python train.py --num_hidden_layers=10 --hidden_size=64 --num_attention_heads=4 --num_key_value_heads=4 --head_dim=32 --intermediate_size=256 --vocab_size=13324 --hidden_act="gelu" --norm="layernorm" --norm_place="pre" --norm_eps=1e-06 --positions="alibi" --qk_norm=true --attn_scale=0.177 --bias="all" --tie_word_embeddings=true --parallel_block=false --init="normal" --init_std_qkv=0.0566 --init_std_o=0.0 --init_std_up=0.0566 --init_std_down=0.0 --optimizer="muon" --learning_rate=0.0166 --lr_mult_qkv=0.5 --lr_mult_o=4.0 --lr_mult_up=1.42 --beta1=0.9 --lr_head=0.00943 --warmup_steps=0 --schedule="cos" --final_lr_fraction=0.1 --batch_tokens=32768 --max_seq_len=256 --doc_mask=true --train_tokens=148600000 --max_steps=4535 --dataset="wikipedia_en"
Each number is 500 + 25 x the weight over its row's rms, rounded and kept within 0 to 999. Layers, rows and columns count from 0. Numbers have three digits each. The size before them is the row's rms in percent of the matrix's.

# q: layer 2 attention query, 128x64, rms 0.148, rows 0-31, columns 0-63
# k: layer 2 attention key, 128x64, rms 0.145, rows 0-31, columns 0-63
# v: layer 2 attention value, 128x64, rms 0.117, rows 0-14, columns 0-63
# o: layer 2 attention output (transposed), 128x64, rms 0.55, rows 0-13, columns 0-63
q0 125:535503490510476552503548454493505495509496521502454495472508487481476518456497474511483498474501461505486544474499516481487475491504521513488534499552470501489550539526513491438482504512535513
k0 117:472540514512492463459486478516491537517517504494515503505485511487511530510470512516514485515522473492508482496521545483496527481511521501494506534458450535452486561494499440472522461464484515
q1 093:507510498496491491506446511549518516505444505500471493578502508495551496517530484476517495512538494517484504489486526520499517438533512515462474485515496514521487522473485491502487469468473539
k1 102:544561518488520517477500499476519496513502453465494541492517482543493481476472490489517525529482472534466522480504485475513510541472484500512552471489487454489485488470496543503537511490472517
q2 106:525454533514477483536540495512502556480522487466460524489488508512481517554507490506480515469528480488515441491548468477486492481468517496477480530538516526500490470507531478495488514525485510
k2 108:521495500533513473483545485503548503469445492526510491516509525520527496492523542514533538470490479488481526481517511475468476489493481506484464500497478510487474502487521541532545464522497434
q3 102:504572482521512467502504504458511503445522502529519499531475523501504507526487510491516439463505538540500495494497524470442526507506539503457499509504492473495519474507483477515535479514484518
k3 094:538493476522479483502487512468493523471528494445540456496501464511485498514520480576475540458518524504525489470498471502500517508501527510487540492510529473496450495512517486523527511495517534
q4 101:482472509513489571523520517472502464541500524458543453520527500486489500490485509507514489520521509472462510467478489506512480545498509443505482500490491499490499517500496547525451488495526543
k4 107:485516506487489473527497477506476541538513458442480472485497514497503528522534508482564491514524490523484549524494445503528488474510492513491513502479560517481478483492479476477468532512521503
q5 114:530532458506536484534508438524461512530497515499493481533478539502492498507507489507490462476487546485479475462540473491468513495474536479466494528540528469508523508546502508502503475513516487
k5 111:491487442474493485493479502512495498496481550458521501528484463490525528538496501458493482568478535538530522525483508530521484524524472473481486489513472523508458505518491508521548502486489510
q6 116:498507467558514498518487505477509487530486508485503500477514519551492472516549511490518549467519457487451552523508491525527472464486492529515519481483525481506497486477504442514512470483498471
k6 113:507503539493526492510515474537549504500450445492495540532515474473481509500480517487451474475503483508499502491527502508489520514501447511516491519521469559545496509500466533489461498482486528
q7 105:503499468526503496466496507470523484463498467503507503443509501489479490508493512527515527507472527462519465497521473526498470502492497508481564473471469507536500453497498536497571516533507534
k7 122:508459510503519504514473519490502510485522477513525488474501506557539481510507564527465533469533472456505487516511483527492492482476496469570482519493500492504523468520472518496522469490509452
q8 094:518513518484500495490518466507538514481521498513539466491520503460531483506494489466506490560507516466464532504501507533482532496514468449544494497539518490444466481509510506486498495559525485
k8 098:506543511477508504439466542506517477499528495499508480553515507488494518493481480496495461515519520452429443486493523500506506484513520502508521476489510511493494467534505516510466522449532490
q9 113:488477483497501515497479488517494512530521489487467499443518491490487516491498427498496507539494498492451484537519497486486512521517509519524468458511495503565458473452517506513532553522489493
k9 106:484512493522496460489490521513481474500484483548483509511492547510516470545492499476467467473534505566493506516546525533504490484440523499510470482492543474515505474514527472467507475516504487
q10 110:552508489475466512523491491501512473495487460531536502469491499513488538495508464501542549472493484525454470534499510482513468523494539531503532478501507509487517466525498493446515503512446473
k10 096:488496525488471483527472459478534485494485491481531501527462494507494503527522564519537479506499507502515500541521522478507464521521488520513522508467505476508498455446525447476485483515484553
q11 106:541535498517510484542476440497483548485500530508468493474554513455549519480515479539519534513507502502474499496490484481474506471481501537524475477505466494512493484482497486479501465528528532
k11 111:486568507482486453541481523482470485449508499532484507531477549500504521499472523521514500483466519514510485480501502487512482498481505487546522513528490488506513456478505509489566477490506549
q12 111:519510474501517513479515516490525459457512523535483473509483452528530492457487481482511520484444538542504474524487503485543514476506511477501506519451535469501510514553486463494492470504516500
k12 104:537489521479479494488482518491510500492520520476526490536503498496491455545516478487476463518513535456517449529500468518499466500515520505503498556517498517510474545460472490524475510461557501
q13 096:531494479430531498490487520495508478483538525503471469467544517490483462519496517512516547493515508519490452481500501511516512463510497502488549520530556474483469460493513504489486470481534502
k13 093:521472530467515512485514535569525499486499495485490489534536500504517507505518495496447493476493489490471510503491490488533443472461450493546493541494504518480497524494455499482488510462545484
q14 103:444533515548537528505473516508506488489535511488516520520465480532551469511522483458518487476445516476502499448486493498493439511481497526541503473490489531521489500486493478513502502499505481
k14 101:514505534536541505482515505519410514487499463508476520454488478503456509513469508529512509512554499464526463480496499518487504527504470504501501484500471490537463477490545506492510508499530507
q15 110:543490480508507485450514465479510454517535496515489532520487526519481501505520490487536517513463525490493488459517570497473469446509470535524526484464524507497521498524458497493491508502491467
k15 126:470531506515556516475515493547515510488517529471543484480516493544528488499476445501519503504520497473492510503505503504499504475499479451532499538479457479514512483488520498512484467429519532
q16 102:481476469487494481486498459494542527555508476551481529496530478508535483474500463506485498497513467504488525499527530516526526466492495487477506525533543521543510508495494509535454491504497440
k16 097:465536484474477507492514524517484440516480504484486480502513555537488480493474467454488513518471554522514509503501529503500510524464488504497485505485528549490469482499506496472440507500462532
q17 111:492494502490493437491507492539527498524509558544501531498495488470470520530451464478485458466516462485457521520532512499487501503492517554543491518492489483495513519495467528504503494515467494
k17 104:469508479481504479459495500469509472491481481493523467497486492500509507458467515534451477480501500489531496497494493495443512469548514487478576520526516528513541527528512516499488531484491544
q18 118:525500502448465528556482507504473497528527542486510469521530517520497512514468495537526548508499489487547486530495502443504490518467495470469510480508503476489492475472516510495554469507474495
k18 109:534482497512489484510521499485527497453490475501507520520544510483479488492527536529548463488479480506533493503517503516485446442478515502500563508511541493490461488478526484479493475520451517
q19 105:467484466459491516536486521489475505526488513448515494480547536515516505484485500494510492498542533520499552483496559463513506508535447492458506517479484508526487473500496465492498526508529468
k19 096:457511475487512511493515482519480459525528463469551549490510479479525515525547491516524454490511542457501508488513514506497515496478516510479478476514482540485555506531493478477476527512467480
q20 109:481527504533501522500501488530568480493464491518537552462515521501478502494514467473475508506501484462497517527466457513497530523470474463501516505497521455482532472547516497502497473468489475
k20 104:535494501473441550491473465543480516479475508510497495557513486461518515515497491478521499526504548491507501532476499478486504524547548480513517494497491519498484446469485510473484468495512527
q21 114:514519500519468539469520485478501479490428514534519518491456532536514483470514465517491539523478530511544533489497497447518527477483472480512500483513529471497501474497517505545475510505513483
k21 097:519475507485494531534508482516539544459503441487509513486493523481524486523513461481503493518541466517508453518495534560491496507478532469492511509530483524476444524516526489480503480487510477
q22 099:523473418522486463493504499433486546511505479492533488493508472497487513506523489478491459549532491491463517534494510540492528502541526505539482539505485495485509499507510518475494512493508519
k22 107:498493480524523469453514505492520461530506506525515465539467478498514512515482471479473487515506547522495489445501503520519526507512508502541427502507505486468510493520460548523461480479484509
q23 112:483513490468528515483545477496520500494498510532523506485547510493495489522502441475493505493532504493470517508486482533449530540482508417459479474493503505490516521509560489479513498517479498
k23 115:526517493553457513490474450493521495501495456477511498491491545531489479507507550508506515481449533546476500525489504464537455489493465507483525513507548508494481526520495497488508484517490459
q24 111:470498468509494485486502512501489525492502547474480510480515516485484537507559486492527497491438481508527539505466445516498478524528492499491538496514548478500535473477550468499511462530501507
k24 124:533521539539549525498495489509474518478529501507506512511490546449518508530517513522478538454496525512496459490490504474499485484463464463469531491451505480499478512499478496498451502493545516
q25 112:527495481540489491476487511473488492516483525483439568496485503487518512497509483513524462507461511565478535505505488528479491488482496480479475499518510481521512530457471551491524504512537466
k25 131:474547480515496483507522500475542523456454503526513507526455496499505522504437473473512455530516530507523492507517455501498500491482519483466513490459473495519495537527513495486466523504530538
q26 101:459491524457519494485524522520543483505485470477513542503488518502492490506491497531488479474511515461494476476514467517498528500537504558488553497501499483551468492506489541492520480465470444
k26 085:499472503480499554538497499521457523519510484541510471474498481489518477517498514522487552513494522441500537554503484524479460476477482479502544477493483479481477468490486511510524488513462533
q27 107:522487530438493516484454495520503492510450490524481509472538492451518527559490465501539540488486536502515520482492531553478508532475476520503485504510495479536506485499485509503482493513474481
k27 100:506492512522496515510535453467486475519519490477479504501462490565515530452506533494505492522418501502507525457495514497484498494484491532478527527506510464508538468484502485534515507516540493
q28 121:498478551531529503477502494532507506519500492491488487504491522511479527503482549527497484505482477434452429500531509491487521487505500476522489505443483538513491527485481501552494531475503519
k28 105:485520544506480465507498531495467442518491539482482502507520455511497480485491497487557482459504467493511527514513491498470539513514490503498492474484507473531565446529510519534521482483508489
q29 105:468472479489486480485493513523475505510512530476530498520500570497505482490510516524470451514539509532500464502486527470471498486512502480555502550495526543521484498523481447507473494464507523
k29 101:502529481503543560516534468520449512496487503495495482458532506476521506519528441485525475488507507511475521513480501472485491537452478470520480495484523489429520510486510504496494520526510509
q30 102:511476535481529495473542508509536473512483451496554513518476489483545497505528465508510499521507546494465526557519456485480513470490477516506485498509464493511472514507444514494512466484486486
k30 100:507541498471522512528460490515543538477518496522499483515470523495456478534455505477539488518475538475470539482491468523498470503494494520461552508538521459490472498482469503498493502501503527
q31 109:521499503498518510505486510517461547470513484534470527447517491503496508518530492455509567521500496486501498504479466477486510504457493486462491558559498462514508479502533515482524472474503490
k31 100:486507521488510490490490488473499498482500498507465534563488501501494511522475521481493497491437549521545529459453487503516474539483488526506492527547458503493528477521506517453506479529506471
v0 156:528499467520494491456523475505548534490453502484463539502505460493507469532504488480499550549506533482486507460549510476489462520495484506530485511500520515502502501515480518503503442538499494
o0 167:484496546508502523511521527500444478523506529480534459497488521492514503476479523503498463510506475493534503484460498520503556496509467460502468480511502488489501463471532529548459554475512512
v1 161:537493510504511471483504462477447478475503513496486494559515508518513493497486542501529503553481498527556495462479472470547445533496496529478498479500497500512465500467503482529503490529517501
o1 169:469473474503492518548502515481535492538490489495507507444500535504496482508504481507454496460558474462473494493513522525481543498530495489498466481519520523498522505522516548450492524502457505
v2 157:478495530471512478516491535528517501508525502498485491471508502505518504483497479503509496487519545484487488514472589488470538519505480517498542445464485491448500497553488510489491474467492463
o2 164:536541443537506493483507473482475503506467494516510493532501494512491479527496503504511518525469486538532480465469434506521467499468524472493502516542504502530506502442483519465524506527513526
v3 122:490499491527507538483521530490516507515460482497469461493488500464547493509421493512539513527459524482489475477491510507498474497487515552540471476527516544487515491481552492494476492494511499
o3 140:493493477469506489537434477500472466512523516500516496478511501524468499499546538544470510473526493517527512521464514527476521487534499467467529507471468454514506522505511485485550481478525516
v4 143:506471480501536453557489450485520501504502503489493485498552506521450532507494511498495516472496481479462500514481478487524522518516534466546487506474513492510533486468501532552498537494471535
o4 147:501489522455468528463512540525486494494540493524493521512426495479534485534494484497506522504508516508524490508495499511512492495482471543501501497542503524516451517546492477428495473490495472
v5 154:515511515474508496474536470504515522481520513509515510498540495474570518538560489520491493485515450524468522486516505510477462474549547484496456500469486481506495479492521514460484481505481511
o5 172:478517514548522468480505506485511522515475493503520509517475514536484486475417511473494461546520516497499453504511499482511541521490471510515523482509452556501488524523471498510479508470520480
v6 133:541489496492511495468500486543474567474504461498506472550535497499490465550475473507469504477486498476466514510509515478488493483493509467522504524490495476493513493479525533548498477457532539
o6 157:451476500497486521529508515501504449498492536510492532501487484496505523441497521461501538525483504505567513494459500521541513508520481507494492496510480503488515514564477478444457486498515496
v7 130:480502522501557516472475477542532516475491424488505513491496499511473479503479474491515488492500510461512498497548477548521501511521531519528537496502532532532489480476460528489464477493475519
o7 141:518491501476438470515519510492469501502519556500462461509479468481520510518485514501511509544488505513474482507473490451485519489542482522480463503552458517510505507533509490488553540503502519
v8 144:464502454493573480535475523498529511496528530513493494500518482512504487526525460504504488471486507523462493466471485492507522499495556462483462509464535488519473541511509513530526529514475510
o8 162:541498515503445515440528503501495504516482481466524506497481508508531493479522527505511534511531502524523510498538525512459498486487455495525543486532490474519503477481492477497513474469516420
v9 155:528496443492522470514541520539442552481498509506478467492517497451497499502518467476484483469513493487488492497544494480475458483475537515503516506505505468520492506536507465510513495512544540
o9 146:512481506524482524462511480502556460494494512513525520512515476538520518456485509495508527514490484500529519477460509517504517498544506466538466471449499491475541508492507533522492464468471451
v10 140:472518483520447524493503477504549482529469502541501481488506477482531522480518522476518561496479498484481503472522474508474518509480457506508502510522495548508530491486542486500503519482462431
o10 163:540508516475540510478490513497472505499548486504499501497465488506450483500490473553490480465504530512499487525470532494508503475494541465489534477449528459514476512500499463510498514519534561
v11 166:551520528497459531496465502490473540498515514505488481481515486445496548514500477532478515536489526513474488509454477495513473537527480516442495483479483475483511478526522522481525523516534513
o11 161:445497477526532459508483513526518482510492482504509540516487530566495480502514540493490467467497488496529501495518514462509498448462533519506506524473523519496499520516471449537453488500508502
v12 114:488519538465496448512494540494498472518515493470473461517515475520536471501482530497540552533479527493491478521521512483442497489485526533485487494462517509501500513488501484538538500457495464
o12 137:498518428524508543507485475454462538501525536515530536455482538525456469490500503495485502485512477500523516507483490516499515501494477465505544537511522468503496478494542491460493489507499520
v13 157:490524535525545507493489513501538536479460493521519502508503476505479500502510526519461539492508500464527471498566507500505480515499515498439524484515469482482465496522490504513530452474467451
o13 196:506502465514465499492518476507481495512511528501502484513512514507532476481472495481536485500488505548424533487454528471511511492528509490558477474482492532509525512477496487447484533502531544
v14 138:505526474484522524519516491515518479528556504492462534434515534554466521544500475478490512515477518471487501481507508468499467464460488514504520495483520527514508461497536519483494471498471487